From a checkpoint of a small transformer trained on Wikipedia: untied embeddings.
Each number is 128 + 24 x the weight over the matrix's rms, rounded and kept within 0 to 255. Layers, rows and columns count from 0. Numbers have three digits each.

# layer 8 MLP gate, 512x384, rms 0.109, rows 421-443, columns 288-383
089136131111124132141124131153134121116123117131137110123125119134162137161108113124132145102146111130134152139127133146108137106131122115128079140149133107125116103137124140151121157164122130108121106121126141102114145149104120100148108143164131111127156117148108117119128154106141129136
124120133155101150135123118131171155123138148143117134132172129090127114119151111137118104171142162136129181124143130109122123097132117114155089145107152105129131115114155111092118082129126091112113134125118134112132120155152158124123159105058156133144118104093126131151123130140110113123
126090120118160137131122130086143085107140144143119143143121126111160106136119111183145169131136146133135159122158115108137127125138164119106163112093104161126133072101149091121147108075135143152093118121139111136120123134164121150104148162107123076139151125106104157134115127158160100101
121129110103125082129108154120112124111164102139124111184145120149163135105095118100136139118135125114131135105135133118162124081113091101113133150147148142117133088121114115099142086148151133143158129109115114107157122130153121144129133139126134125103107125131123134133119159124141148124
126134131095151136120128108137116146100170161112110154113099113114159124124164140095141145131129137119125137141113132147122157150120119136158115124140123151112158130107077141142101137142104109101126146167144145135128146178102127118141111089164145143134147124120116142116143119120141127149
144119152112129160139127163145133127120070115154157095127119138127142124142116120148138135098121125140137139106110103150135117136136102134115138124154109162118112113133130138130110139110128172122147133117118145114118144111117132116116177137118117112162129139142113122114127110166142121139
120105137126168127125092162102114130155138150118159122092124135106132145126135147147101122141111143123115177105145116124128142106131090150131110130154114145112129123104145139095100135104138172116146155111115122127122077109134122140093176162133152156155156116095171142129136109150148144127
096138157130130148132125133123136122098123096135116116137146116115137130117114099121098129093133127131121070128083106141119152173135133113119137135140125134143134124126147126164127149177156158140105153103110118127130107108107149105109133111113116112141165152131124147134135110129107150168
149109121139149138169114101079127127162113102127157146142122117097178090154136112163120166148094088150114117126143134054131109089162137164089178094149166147110145147107150067099209120133082129161135083103146096108128145138103116115130074179137148098128131127117137119148117133107071147080
132124114159109151141138105119155154163132139123114148121142153116117134120150130146112109153088131133119127131116105108132132131114164122154173136089140168140134158129131127123149123113122096162093139148119112116113133112158160135107138109109117120104152133133111102122152112139137150131
092060122117127100088127125179166150062140141118107157084110185119160107138119135141092139175153133128205171117135109075083116171145138155143105129139077136133138122159149204171132128126151132160116135095131119118141176122144117143122102131080130155163151148132117177141147148151153102094
108153124121103114086151155089123168137083158160110134138157107116120127137111102158152094115142062138112095130108112135146128103118175126122132094140124149123116103133151158132113136128108157134153118121123151145114136159101111109111128145120115117119143104161130122107129136099126125130
142114136082104164145132099134182110142140124144174112102122176112110124107126124127105148154116101164153169104092123129142128154131113092096151111133091152143140134117120127143177130124168099138122125082107119067177131090171117192087138157104184056127144080165117144164069163157133130133
171150150132151129123108125097126168147110142160145117130157102099130141141134159115099139126099100138111124136100114141164122134114133189156120180141094139101145132078186113169120100166128129106109155124128088144107147109132111127095099138110124095089101096187154144156117114133109173121
105109125098117157182170160126114114160118147142161163188155101099091113173137136151101118174147117166129165115133152098131156127128112134165142112106166131119139135098191091181098112120111124101123093115130124139134114131157183135115125129126126067128136162084093122128133125125138115140
152145111103117123140128083143117113114136162152129149117112073121144134100132150134095140116148080134150114172139131150070177126109136100101122112133154103111122108101208080111144141098153095103089147151123167172132180150135122131134146150090150147071116137148103120126115095137154115136
125158129128117109118141091157126160135120122136118128105116100142138139138141137150131074108140081113149121107115103114111137124164148138151091154154124148135134119138112155142098158120148133137154141129160116119099148122135140131164118143131147135133116120129090163124119151107115156137
140118115099141105135107145129123134134146127129164100124105133149124100097110110100112161130131139108126152071123156128156141125148145106131141119143133157137135112126137113138114093160135109154145146116114135113122148143133120107113129146075146142126143106159104139130087130130133131123
149115122109108150131125135098160132140158150151092126146126135098121106151140120145080142178147140156136153103178109140155178099171104124172127108122126087125131171129098105155093113150131068140113129164108141074133128127081133168104111113155118126134133163145130151107139110088153121117
130151124120109150129097113103143109106135125075133109110160148144110132128144126104117145168102135158125158111165119123147128124099101139127143122128137134092137151141119147133167168124151105153118181095143136142147098083117103150150183116127135128142135124117119121128134104129134156157
110096122137100119163116142142117145133148139123131156097138138085123125132131138124108143131155128159128132143090125100119116138108151133157142127100124126120111116100103134113088153145147100124123144132143136163129120133127109135152149123124141134119112108160158128119137122146148138124
077100150085103113081119154119137147140119117124158143105131164166138114096189120110162124066104155135109133101087123100195069118148146155154149086104134187155149149137137120132165130127120136173126139130121044186137138125094101154104139120137120107162148108151123198112113122103086129135
129119169111161166111138116084095109111118138180137116167131146138092115129180103138140107143146142098081129146134149142139107069132130109151140184147142137149123145121100106147103104106101137145118130155124148120096163154157106128131117143077125126152114145146136152130071088121116117094
# layer 8 MLP up, 512x384, rms 0.112, rows 421-443, columns 288-383
078119117128131126099123112143128129118133129132104143124100111133124132141143134101124110112158121125150141166107153152094147110112145101119079141158122107106134099120143142176134156151098145122131120092143145101133130137112096084125115150164127105191127122128121138147122158118137112104
139092111085119139135158156131159114141128167125111111168100167093135118123113148122098159143141132146129177158112104123127113152120122108118149101114156139118131124148128108094122155135142134127157105139130100127152153149139172123134141150092145140137087144103148123123149099137152100083
146089117132160130145097130133126110115120130147119105165089137109149104117126111076139187149094123172130118114107099134140104100077130151133182085099153104108139099107160090122146138137121146124108125149089087170140087134151122101119127162092140123144143123134130103109133124147134096130
121126155133116147148121112134169117130120134128134143093086146101128105128164159145123122130103115134144130134109114124123159150134148106149124118087138142129148170136135149174145129134087094132087105128126119114104156142144131121105112105114154102145150134121129170158144121148124140117
128105103135127164120122134138089118086124152124111113118114109111149135144131116134112186131165158133126132140172124118130154149144116133125111132165125123125100127124101114124100130157110124106171142145133159122118121154104131114171193116161150173142151124134164093122148142115141112138
140130158151157146121105135110097098148170094126128143111105137122118129120118126109137097147141119130116113151118168113122136161125124151110136144123140106102120126112078126124113158135132109116095122139137124108129133106129149117137093137140109140151133125110149121137137117101125140124
097117096139141155135153120143113120158125159114124108178119103112125095113160142097114122093120129122132157127154123142153075151110135104152129152096073143115138153110123126099113158146128152119096134110147140113152084108113156130115176122099125152124110113178091122157166131139148117102
125141106114107101166107144142085119129112132122105126144122153142138122168129106094128119155135153123151094135143099133105129140118108121114115153107142071134119102128113089120143115086098106110102085092133122139129153139110117109176113114120094117111082164125112124128125141138096118119
095117150161162120198102127131127106166146125145138136100170125098127138125154148150130113093090108108117076120090148122126077160111134133148162156106122111147130109151147129177123174109148151131102157060170111144111145112142079090124136083134126134138081133139173151155154056128140168083
130122154101124112123113143130145114104143113140135116148104116146152117117097128098135130108122099108131141126121131150140129097122098127109099136148160124108150078115140129134106123146146135100139084120113113113139131143120113133139093139158141125128127135107128150149121164121123126115
144100117137131155103092137153087139141186074165154151151105116175074115154154184150157104123104121120086147151113087147152103090112148070116180135125162096105122187125085117107125132145148095156100152189127185144172148158115129155160138144165127146112145152166149130098109069098137103180
126106110132150116194105129120141107118185109135110134146121158135116126139164098087121130129120162107106147123133086093092131118122082128151118144132131102119115154137112119116153104139130107149145136104114115098108144114122124142132156105156136144137086107128133147148074143171134128113
094120143110151123128164134125162106131123082102150095107134165107109152135118125110104126113157084114162140098110134132152098115140142164083116072128098137153125176135129172133160141103128139147149180081138151118144112047106111139132135142101121098173118136177139136145137139153151121132
111091100159136131162110095161140099162163146118133141132102168163122165103143141126154106121117193124158162102118082142067139154130123167121118108130164114125127123146111136105126144136112124097148120143137170097141112153121116148176128128125174159144161128118145114104155114087139055138
147097100166135131137152169128155131167136156092142140078136158108112155111122117162118134080110091134135121104165152187093060120170125151095121192118097140093111122130086194097082134099087106116138073147133142123100115116140141160155122116147120128125142125116162144112098130105134112132
130174173124171083131089141129126142104132109129134133142099110163142102130120125114140099197103159088168068120120102131101160137151153125111138123123142133133132131092115095133100099165135127181167154116145130154139125138105186075096112095144102141126133106143136105131139157147097171142
123174153145096143137170111159132157166122104146149168100118120152119138142110114171126081113131090130109131145134115125128149151147134121142102150097106120143124098134120163139086178131140132143151131131183112135101148094109137144112123130146129138135125113097124104128127133128119152124
134141115142146126133132141146120136119140117135096146127120120112135135124145176157139126145110101115155120157122130116129150122094133127151145114107141128117157136109103159131174109139116138135091084108125085130115141132148126122118124123151153091134118151091135155148151123143119124138
087125097135116139145189112130132124116114122133071149162105142131107110167162110136137103126163174119139135158119154110164117115094113112151119130112107114154136090135100086120112122111122101135148110120105133108131120153138111144115121162169153146094102126148142117111155172113088171118
138116120158127140178181108143136147153129109114138111137120115150123132136104122169122119160101129153106122134140111159105115083150142131141141154125135143193135100131132124092108093086109129126169111197155142170144127141103136082109089103125142109152137147115128112105138147110129082122
125161122126138129104138126113144097110103128134136101142159116180131141104138098145121118103116113121162113080156126133152139114155107153100129133153140121143112128170147133160161109108128150124147105143125117068136130113101122143117099134097122110119155133118106132141104142103123082123
134106167071120118080104149131102114106156129097140117131139154129173114110136156152140133124115183146151117102115165174174145147162095133149148087096115148097130124130101088132126112129107117048113164127145125067139126143097122145124181116114113120137122166109088130123085105156108117148
166118079132117115122112136107100168083112124175160129110117138130114095134161141137140120162097074136136185136128121113101153097131118111199118132152121087139119169077120113176125112103127161132138127147138119157101131106093117097100111097115115141129107145090142148108143113168157150119
# layer 8 MLP down (transposed), 512x384, rms 0.0842, rows 421-442, columns 288-383
121122116125116134117114138143104129112119161115112144156132139126106115143165125139114119104148129149145094134135133133119124140134118160111118113132103097126044111123151136129126143118142123119175126145139167150117119117097122151140170152129112130123117117161150112101134148074168095136
124126144145148127133107146131104118123114159145148121103114114131138128118137122130123110134127158165197109135149165104081155124101095163122125151155121114096113129125133140113124120118140117123101127156100149135122083140129135102098150127129142135088118137112116122147085122150134117110
076097124101109130110164129147115146119134131161102162105140140134124142124122099118133093123137137158145148106161127205135121131128145139132115145127116153173129102130096181144116148130143123108169130081157161152125171111096112152109110091141174148107160068156131138141097094141194133108
133138112115134134138121096143160136117130119115162161152150100141145147117116135158121088126101103116142127127118107147137151146127124099174133169103119146117161147138111130123178098154099114149058103128144102101137103153165139119121102117111168109122177119114118125139168126201133177129
134113110138157152133106133101151107118123169159161116101104143146094127157112170125090166112154164108122141122143112125136105138142147136125142167111153064140042129112118157138141062160098137125132114122129121143148119145101136125152133124156143157134160108135154102084122116153116124140
145136122111111120126126141124089122143114155146090140139123119109135141114156125113144145160167098167143137113121118086132157111115131119140138133176152128144199131099137147132149112147149126125122153132132132144111125138116145135117130129132129134161106120117136132166139127140100110111
140123103100150129085144131164071145099158114142139142128156195128101140099129110108139157111135138134156146097133129153107129138151112111079121157111170124106138096138070110114126122097115142153104148122104120142095136107148135136103136117115132134173146113106119134127092135181121129114
118147118150139100139130123144152157137103108141126151134133130124150150177151118120115120123113153136113153112086123105106143128079093126149108118074147118154166145140124144133121140140165111080145141127139150164129143143111095137129158138161135154128151146198134131127120128186130103171
092153151136119083152142115127153160165081131139163186138122166115101147172141125141163149125101152123106113102135130145115094146123115146112134150149101081183155087113154148098086116117128165148097171103121125138135125145131163186106162160113125148093134110142137152140097100162096107146
117134123152153154132153097130150133163161100136137156076132130144162141120118120080111164101126120108134145118103118147161164101097137107119149164136162161135134111143142118128131096147108142143100101132119085141140132142165150120115102144133136120118133127106073125146128165164121175129
160146104150132202144096140072127102171134134140099102112114091127121108153107147131184147117144108177091118130119092095143172108148157101080136170129157112115225148139101088100174131153113095111136145139142174099144147091106151083131106156189166164136161154131152122171119085086121121150
161141159138119119158141106141131092119119155142122124158118106116178114136190141081094155145119125135135146117119124110133130097129115130141094138103156141145148116116150130092124108161160114129147148129150130160105167134142138132103176086132141151130114127133105139137134132153119144152
143124137115106112175126136109165077160139110120161188123140145107092095187135176185184126128112117092144121092127155122124149123091073196119141107105130121096090150089130173111109157103108155162157185145117123104141105079074089163152172155085146169133139170150129137132173133104131139145
172116118122151143138129110131121164138133128120100131160158148131148171129134141142141132130064131153154103114098155120134129135119140119124121144139086124112164115101172090099087140134108152157144178134112133152109132130112115116124103133094153136164131113115119136148130117112092094080
092103143124153098139148122162148093160133110146109142106122134110110122172113126125135182085118147110139128123071087207118157088171075134163156148136131109154167133135113106120111118127132113175119136173128123198116113119117134176127152108092136138104073102131157117111154143093163092059
096130156131096102127203136177124113136115137141140109135098109078107179105108127087132063130140104120104153144127147123109128118099165147168134102135128110103056118110156126139114138095129119111122130127137161130137144149146133102118137095086143125079068126139117145147103159144146085133
097118135093099138099110118171173129120148110164144180101134138153144128141097143149115129143118130118094131144157137123142134133157143124117124106118148100146120104144100135109114144103100120154125122159090120127112125139098143154166110125122138139160110113112140125107101143128120137112
098116091117172121135120154131107133129155131142132146128130148146147136142123124171107139145128097099124139105094096124132141136128132086140140159158147142145145128142121126127146104152114121109101112103114077113116152114178155129121097096119154141141128102088125129129173156154143158127
151204208119117081144129225114129133169126099137127123105145111152127121133139146098118135099122123120129135139097158140086112158152154136104147133134115137118086113151145163108129125126126128119148181109120101125148111112139095115141105145092118104115118114119145140105127122134135103118
108148078140138096131180116107132148113138144132092102156109081135128116140139137127144170134133125151105129082131109130141123097110122143110143129116132130130118139155152112125120126137123135106127177074157144138120141130123118145169112114122114147105145156161121129130141115144115101169
127128153110115118138147131116133119150139148098107129145114112119142109141132130113137122137119109127125136108087134114125142114112133119156106125127149120138164117134146136124134111152148119141149107122136137153104145138133148125130133138111129157146115109144100124140155115128114122134
124176169153144153172114159123138073139116092122150163143135117154135159085143127144167093116151125117194159107088167167099134149152139101106195140132108168112148122141131093146091088113164129093122119125151099160116139126118103057155154135104073130113131124179144122148125121131104121117